Part of a small language model's weights: vocabulary 1998.
Each number is 500 + 25 x the weight over its row's rms, rounded and kept within 0 to 999. Layers, rows and columns count from 0. Numbers have three digits each. The size before them is the row's rms in percent of the matrix's.

# layer 3 MLP up, 1152x192, rms 0.249, rows 0-99, columns 128-191
099:512501516491480530531488461500534424497474521482522508513527453550509538521469507511522507515503500503475424505509537479519514531486505501501487493514501482499489526503482480474465508490514483
117:477548490521517487503509554477519552479514514495530475565512479520479487511528520520464492516512491504481509524513506500477532497525542502505498495558496506497520468535497487532519488495492506
100:539522533483501485492532495485522481531508515494540528508517541462454495501487491489522473504487488481459522516554454520537514500524512515485551464467479493519464455474551462553482482512494502
103:538465527486508519564491512525489464454534505490498504514543508500522502501495526472558561512482508510526484529520531502472506521533508490499501480523487552487524527453523457467479519494500481
104:468530517486477508498470505499447497512505500517527516545511464454515487496493523502497534493470528536530489520500449538464466500512479479488478509518523505498459484463491471505482558480492472
091:465510491538498497476468508541530457530513487533535477496517482483484463442545438544479456486491501509494467502510467490494516483488527463512526535522496518509495513557446526511495514489476491
097:470474514519535515509511529519553498534527506506537503508461460529517509521487497478509530500550458463522500518504515484494513506477489534534499460511482510502517456496521473457428527485485538
102:465529522531527417495501502505528518469484490469497526540485467478518469470516479510541513471450487531507478442470501474477487472471515485498515495534486550486532481510505536505516531506498511
098:450520532539501529557497508470508564507490475529522515505499503514478527478507488523524500475541507482530521488534508470472481509516474483490495468558504536483491492505475488514529478513491494
105:496484480524523480544549514482454489492535476471444526503492501505558499518491492452493458510506513527513493533488550483517543491484475483516518487490459487523505468469505452475495527494496517
096:487493509497511478498488518497512527462474493484527533507498483493514468501505504492522546491531491483474524556491507485515552510489511465548560519485525485511539474463514509518480466467487437
088:468524488480536506457496484480482497492523446511485479490446514483507542487525488487515502514541482472499495517506540490460505521472445534524532510446476492495499548517500529500485494506460516
096:474480548481510484448509514512469482541525505528522529499474527578495522538519535463523513493517495494523530490480527561514504522479485494514519446517467531514483496533500507498461477489491475
095:499443526504502492464503477500519503477465490514519472501473492468497451521511496556495492484484512513490515478570464511489519461521474503499509502488507476495468486496508538542528447478505481
100:557485522483507502517492512495482483481490517495494553518523523525511507502478497526529490500504485503486448528500524447464522496481499492495521526489453486514493514533507503503542540482514518
105:500504500511477489488457498505493450479527476492532488466465477546493514482556522488503488549497510499493517554517511459472536488499498523449517542526520500481491532522459505473509511475525458
094:494493539507498480529474493464521501458506473472551490507462563506509470486522500473503485495523521484468491506521567501509525543476485455448481501504459481510464501525464510480521535495469495
095:488486464500540545524537498452508470547498513510514492501515533510510479450541476460519467532457513505528496531488514495510497534507487513477516508496526437542504475539475534492533484516502542
103:488488508498511504511493490489517563512480490516500531554477466504498478541445488492514493465519503465487523521483504459485504512524500498543536547517528488507498476465456479487479494515559551
098:574515486491553514495518538516547502472501498509504515479483483489469526478493520482529516429525508476500496544480438449554500502509470493506534504471525471475470484519490473527512504526505498
105:523495482463498517566509471492479503488521501475531477530517476496494510539437477505551534465465498550511500460493488486497530488494515492516494507499450422489485479495491531458452544490534522
100:475483524515493519527490453482519544485460517537524487487498495503452457442479516531489495533507515467488519494514549522519486487474467457476488517506521481494482497492516528519534488506510512
098:465482480514507552462512507493478493465527474467451508481489481507471472488512515516494494475476491491508505492469498505526504502474494492513503484502477491485498502455498503464530510510501520
094:457539498506465491508464490474522523471451539498528485524487520504489459530480517511485531507518534503491477491460514486494533509479478455535558552507499497484500522505511503517483473439503479
093:476485496493524520507468509470457498519527500490474469548496515550528518501489540461511470505534523505463495495480527456477475540470535465522489516498518503454513484480515545489475509470461499
096:490483467495547500541544559487509497462484474488495490506490506507484514474481482464498487483541472499492523539512509504519507488445517516535505481472492470503491503502513523489531520498492512
094:471489488524514478551493491534440516528471512488539514504511528491493497485469450476508530506495502541484507514474482457497520524470502455520492505506483516453494503518445431490497484501484502
105:495448533496506466486490476519488506478494533548537488511520508475489496536507490495519480459486556522482487466516502504492529486509521485518485427479494508483485443466505485518504472513519538
102:536490517524433470539475505549470492492513483502550459515480512516502478530484477537553480500506517526479482501475502472508495523509461521499498501514454502485486537511526487527540476483491525
102:504470506515472503527532480507497505522524465526533494492508499547552492524486479460579560517489475466517487513475535521530474529507471501505511481502480487516528470480513492470500485462524537
107:485469530512477534466496454498491489475493485524475469554488495537474531483441466519464494467521500487506489496542528493498492457507499524514521499478518476492495497518495536541487497517492470
097:525501438515507478513488482447491448494471516504502497530512525538474487500505490513474540531501502524499491489492480515511516442476497505531468492464480502529507484471475489520495494522503498
105:495509477447514525517522496520470504492474512528528505547504501489518491512469526503482514481558490503475498471488524445481484535480504471570523503519488507488555500492473486515524513520469552
105:539522490508494526514518500507489500474509450485483500535497479492476518503520502526482483490475514514475509488503526471475516461503505474506498547550512512552516474517485512473472510510490498
100:558531528483526499464503508519489514483545514510512556509506516449532518524471493541531486470481496524487519508504498485468500470529496484520556497493511507471526518531501457509458533540488503
101:543553497538500535539491484522516518496477496468517521510508538488510488512447520535489527552518514520472498569491506554502509551502486514489506508499542556528484515485487540490512491519542513
099:488476482466485514512468487464569532489536461517496466481489511543490532492493508506506542484491522467526507540503537453448508483473490508468508511515480525500510498473489506501517483500460461
099:511506533482491555458475536513582487475540506472472483475475549500510497496509485498520491512526529535512512507485477507448475520466509519531460517505479514518518466509522549505475510469493530
091:514541477481518466494442518519498523532499450452472495527474467527497509450476503493514471506526524477478451501508503485471483482519477494517537499491520443498476490518515467540519529525523494
108:501528537530498524522480487515516493522501527486507482504508497511559479512514461523497532517524452499490519478540514472478510465477519536505497478506471492549444493439521518488484514496493509
090:498515461486497490496525502552493482516544554523534508507498485460467476531506492453546521494475527455533501485484515506514510498509447529513451478475534527482478494492493502476496506492508491
101:494526483536516531454450508453449499494462466507469497493499496466507494486504450477517486475484458478529495526498465495521490522478526496505553472511483539536519459479517461500496502492534478
111:500494491504536510483457446529507490482497502460510533479520486534491513462477505546496509536533545564509536526518514456500488447477482535494486527517498459530501484523487505520487511511501500
107:513513490482524512525515519501534453508509509490500540546532480493495526538492481507466521513494513518524526478477533491483484518480514497481510498482540542541480518510488531503503511456461509
092:517528452498507527477487536508485488511486502469511495527512513490513494500460469514555484529517489513487517484460502449515494505551497533515546560477460542503513503470518501481469497480450492
082:569491513482502484513493523488539473504519533515501522464483555526450533520533478486506502481506492504536518502489487483515493469541493535501492489473495495474484455482489532510502510517464483
103:496545455494522508449508518477483514496431493473530453492450508473507486463548515548537485499499506512508496495526511459485494537509523495507546519528518482476488496527485499481486497505510509
091:561528475509488531525479504484537512499535515494481501505548471492526564474510503486534499492500511498508521477533503525519501518486485480529491449487500473558512523506490461483501535453474537
112:496480511470515510519491490509510514513544534490492491473493491497468517506506529515515462499517478471531480514501524457485467493509461510524508478514489453525528530506473507543453493519520521
104:544481515481513477517460476484540510512508555522506458537527486498502489481458501503504541496533483504513537468499513486486516452544503553529471450495497507486499499463524506502520508492515495
116:466478493494458497525452467503533444489487501441494481515503485514484522511525520527465532522472481524516502509446528493502496531476488491504470516540496465551494522520494487521532496532494497
099:536495520530477477565506536488488485487520456489459500478523535527503489569460513487498511493506468516458546539527499503534526491499488534509539466534514534540517464475517487472505521525536527
113:487503543515471509504496486502490486522482481549501511526510543495483495526504463443457491510525519519463523498460482504503503492513515499471505505479467503531476521458505497532486479524522483
105:530545501451509506491466512477547471454530513551492511505467487508471544487517493480485489474516522484467489542467524518478531505498488529482507523468493508475478491476521516500479498566534480
098:483512481544527508501490502506523519498471461486524489467530489510516475505483482497502549549470471522524475519503476517494494496511490475491497496505521481502494510491468508484484557506494512
098:486525504512494468519516463510516464484500495480551490499496503504481494474452500545511502524543521524491489498470531501494487445533482512552502482484466512471499454486476468482511485492512470
106:527484479493517504556483519503488511481515489516462494469498506516469513484532504531513500524505536496506479486542523497520494518531498537504474528510497535477499502477499488507463487501517516
099:501552526468517459480500501558475507539473484419516499504531512508494527495466519515496482485538478502542501475496490465495536478492451469506491497477476501491467482454502495499501513514526475
098:491518471514499503489498496468490544516465513487509504502519492525539469469527478508540523509505556478516497477519473539470490511483491515469497506503471469471509482497502508521507540504483524
097:531535486538538516544515485449440491488510463505520506481495529544498483455476510539513509459473514513459469522514471496475525476534526469497430488500428497508482469494514514483542509485504475
097:497544495492515530516512451454539494512520535483439515524453529525488476526482472490523523489503534494487514520520508473504472500516510472445495440512501532462512447512532456485443485496508524
119:482480447477481494550507486484487474530498491516508521521467486547511482482480527550548459490508481547547482528474485504501489511501457502507472466486482470479496517515527489518532463511517488
114:499511495548492492488490451541526452551475500546444535474517497468516489490522538471501498503542489519514504559543502487488522510505509526529475503560515488501494529433497491495438507478493534
092:482510475485486482463489471532558520500473423517537496510503523545488481528493494482508506506518531487513471498504509479490512477505548466535511493543519484507469553486481501470518460530457530
102:521518500528531511506458442482475487474510489489502528519474507472560509535513478504490480485512516463504485504477490503481519526451502470526496482481506529526491493479557514514467493495488474
103:541505506485511450516535487506496518479517503497483450491502505499511469497508457527561511544511507507479547568502472468499511548478504503484478477471486513493480496487473500501488519506452498
112:483528474499495541510495504504488516545506478516466520539526497478514520541467523521554479431497533484522493505504500480530519493505496472544493441539503471509461519504488498555500502522514537
089:524543534531494491486578506483477496511510499491534485503494517500556484505488535492520488477509558491527483513493491479462532517483489537513511488529491518515471490511508468432501534477514475
099:539550515499484501503495522511480492475501473472561523490509492530469489530492466506493502528481503509562519502463474502450494466527505492492529519537505436494456501534489470530507520460456515
102:529535528497494499499505456502471481481483533497537521542488541516533525494564473515509513522447543511507506518538503473440459537506476443457476563494536490456550533499504503532492488498543499
104:490466500465485523489506523520502512537511479487514487513510536510508494512509510524550496489528471465521507525507512488583531528474464460499562444500474490531477493502477520480509495510505479
100:528507526546468513473501496545521498508516542502523503494485533486481460516506509474547473467522506471472489521510519486502496551552485537484483457520478502474491524514482536560474508513510489
101:455553505503501488511535512472463489484501470527513532498490469514490459472507463532542455484458512500488515504472485467505513530496530511548515512531510478476506519537531520485475496499497476
105:505519538477531504492496553459533532480501523516495508496495503489515504504480516474511502438504489506516492489514501507445468473485518507506490482517502535479516480510507466487478541496522534
095:504538471490522495505550526511459538474518528514528515482481514522485447519514526536479505508472525509511459540491540499508495498512498516540543480513490495528419475470534548488488483486502509
101:509481545466463522497489517458518519486515465503537533458459504521497484461500512531513514508469519468514489471498487506536471543488496523499536519516443516544527452484498503474518477504486488
095:529520467505508463489486511505527450490565485530541497491519507516534482448507497501509474489516509478514500477554451454469523485476510509455519516519499472512479531506497488518485525501490554
101:517501521515501448465495506562484536444497494507489483473558527547514483471491504489526478471477505509518495496463523474508499453472476496483514517465500515498550457478479485485469532485471494
092:543466511550510496508463539480513425472493505474508514554515532514470540495454440456474554457488533518479513503497508470551520491545507489539487511518495533537457519478527486558520484495477528
090:504494474472471499442514481496510500543519507485499495502492510504476520479513498499514494534503490463481537475504498520530464479506480543507493449479496491530535474496523498492464507496506496
112:480520500492487525506502486494519427469490467495493500529517490543501470535494507503510490562469493475524503510536502495531510464498499516481490506514491492514495525489500523475502510525466534
094:516496519510527501507492541497527507507470462491487470432467502522517486500525463517501496496505484537510557520456471519461477502484526462522510538518463491547490504468506492560566521544501518
103:519531479502488512526450496470495546477500459559536461541503532462513494502500518471440502525497497457471491501497501481527484493525529526512505504509500514521495512517451492519502522543527499
106:436498498457483485523541519520522517526488499502471486530489452556487482449483543469480534513467506559522485528460485484487555563490493534494436450526468502548519483512506521495497471524472505
095:514509483508513514473507521470568536495497543497491458504514497503494476503500475450497538494490505508467537476485469484468454457519503502539480449501519482493508512511463499566508529458530512
098:455529476482521559518471459478497490481432487526488430501473521457495509534536493527534489460490509506528509474507501483479468510469500500497521487506531487489507494528510458517486477499514504
097:494514500507528468486517511469525456546487495499476497480542536473516468515532443482459495492541520508513499537489512488506442526471471466499503444453463520532493501494523498507471492489495506
102:488485470469491482526478553500481497514486498491474472523501516494455468502513485506501472478495498471511497474442491489528522506484486549468488523505451512507505519495532479515492477456482531
100:447512501521550515492465508545493551522494479464524510477514502504535482528491507440536528504572471523462495479486498461494506531484528513531499518555454513522513465510469527520506489477496496
091:510501463512492493501557546509512495526510509496510509551478527498503509569482467514546509547548518482487503510479494522498502502509492521522497506462503503507495496458539558505494461543518459
095:466517487505495526498515540485467488514542473484531467506517523514494502517532501475478511545495490487518556470516493528488515485499500504499570508481483489572451519498454531517505520488494471
101:543532486516525514517482526484537508483469475535515508529511508489517490533504537506463494513484492482461488481479528546501533460493548523538481542514518505562488499511547466510549521518514464
104:527494486511535516522429445515489537503505470510505530503503499570522490479478530508504539500498488493506464512499487500539506520494491512502482539557519499498544469550509495511482503484526532
104:491537467496488562540511545517500512519483457479503527545501495484512523509477538496516525530512478465498471515500517476502488522522466513506436499473531478487503514465520554497459508482528545
105:517491482527510480537463484431479470461513497503478502479488474496478469512523514537519521523544509535490484483526504502475506521456504477501466495497499508557500528482495476506516457515521486
100:486552502515497479514515536465531488503503498515532493500482481491536517521546541520521493479467521497537525505541528489485496533500494469482478463484495506501471512518486552555532535502512487
102:508523500499515444520504501476520497499466442504512518450517496476557481491526508513527501519451534465501528528479521485513539536545481472564526500506493511461510533526503494539505475515504531
101:475504486473449498456510493494483476507486492486484489496506536479502519474505491543490524492432480474508522529482504506520533535489499484499533458515500468558511465514492487518474487550487512
104:516508468481473497514482471481494428505517529504533480510496522494485518504458512462520456505519521504514470510471471465473496497509507529543495498497482470501457497522486489518498525466535503
107:486509503498478457541476530485517449458472510483529510492555461513508503481468520510471466473525490496510490517504505479507505521475508481515483431482508490491460500502506493541502569504472495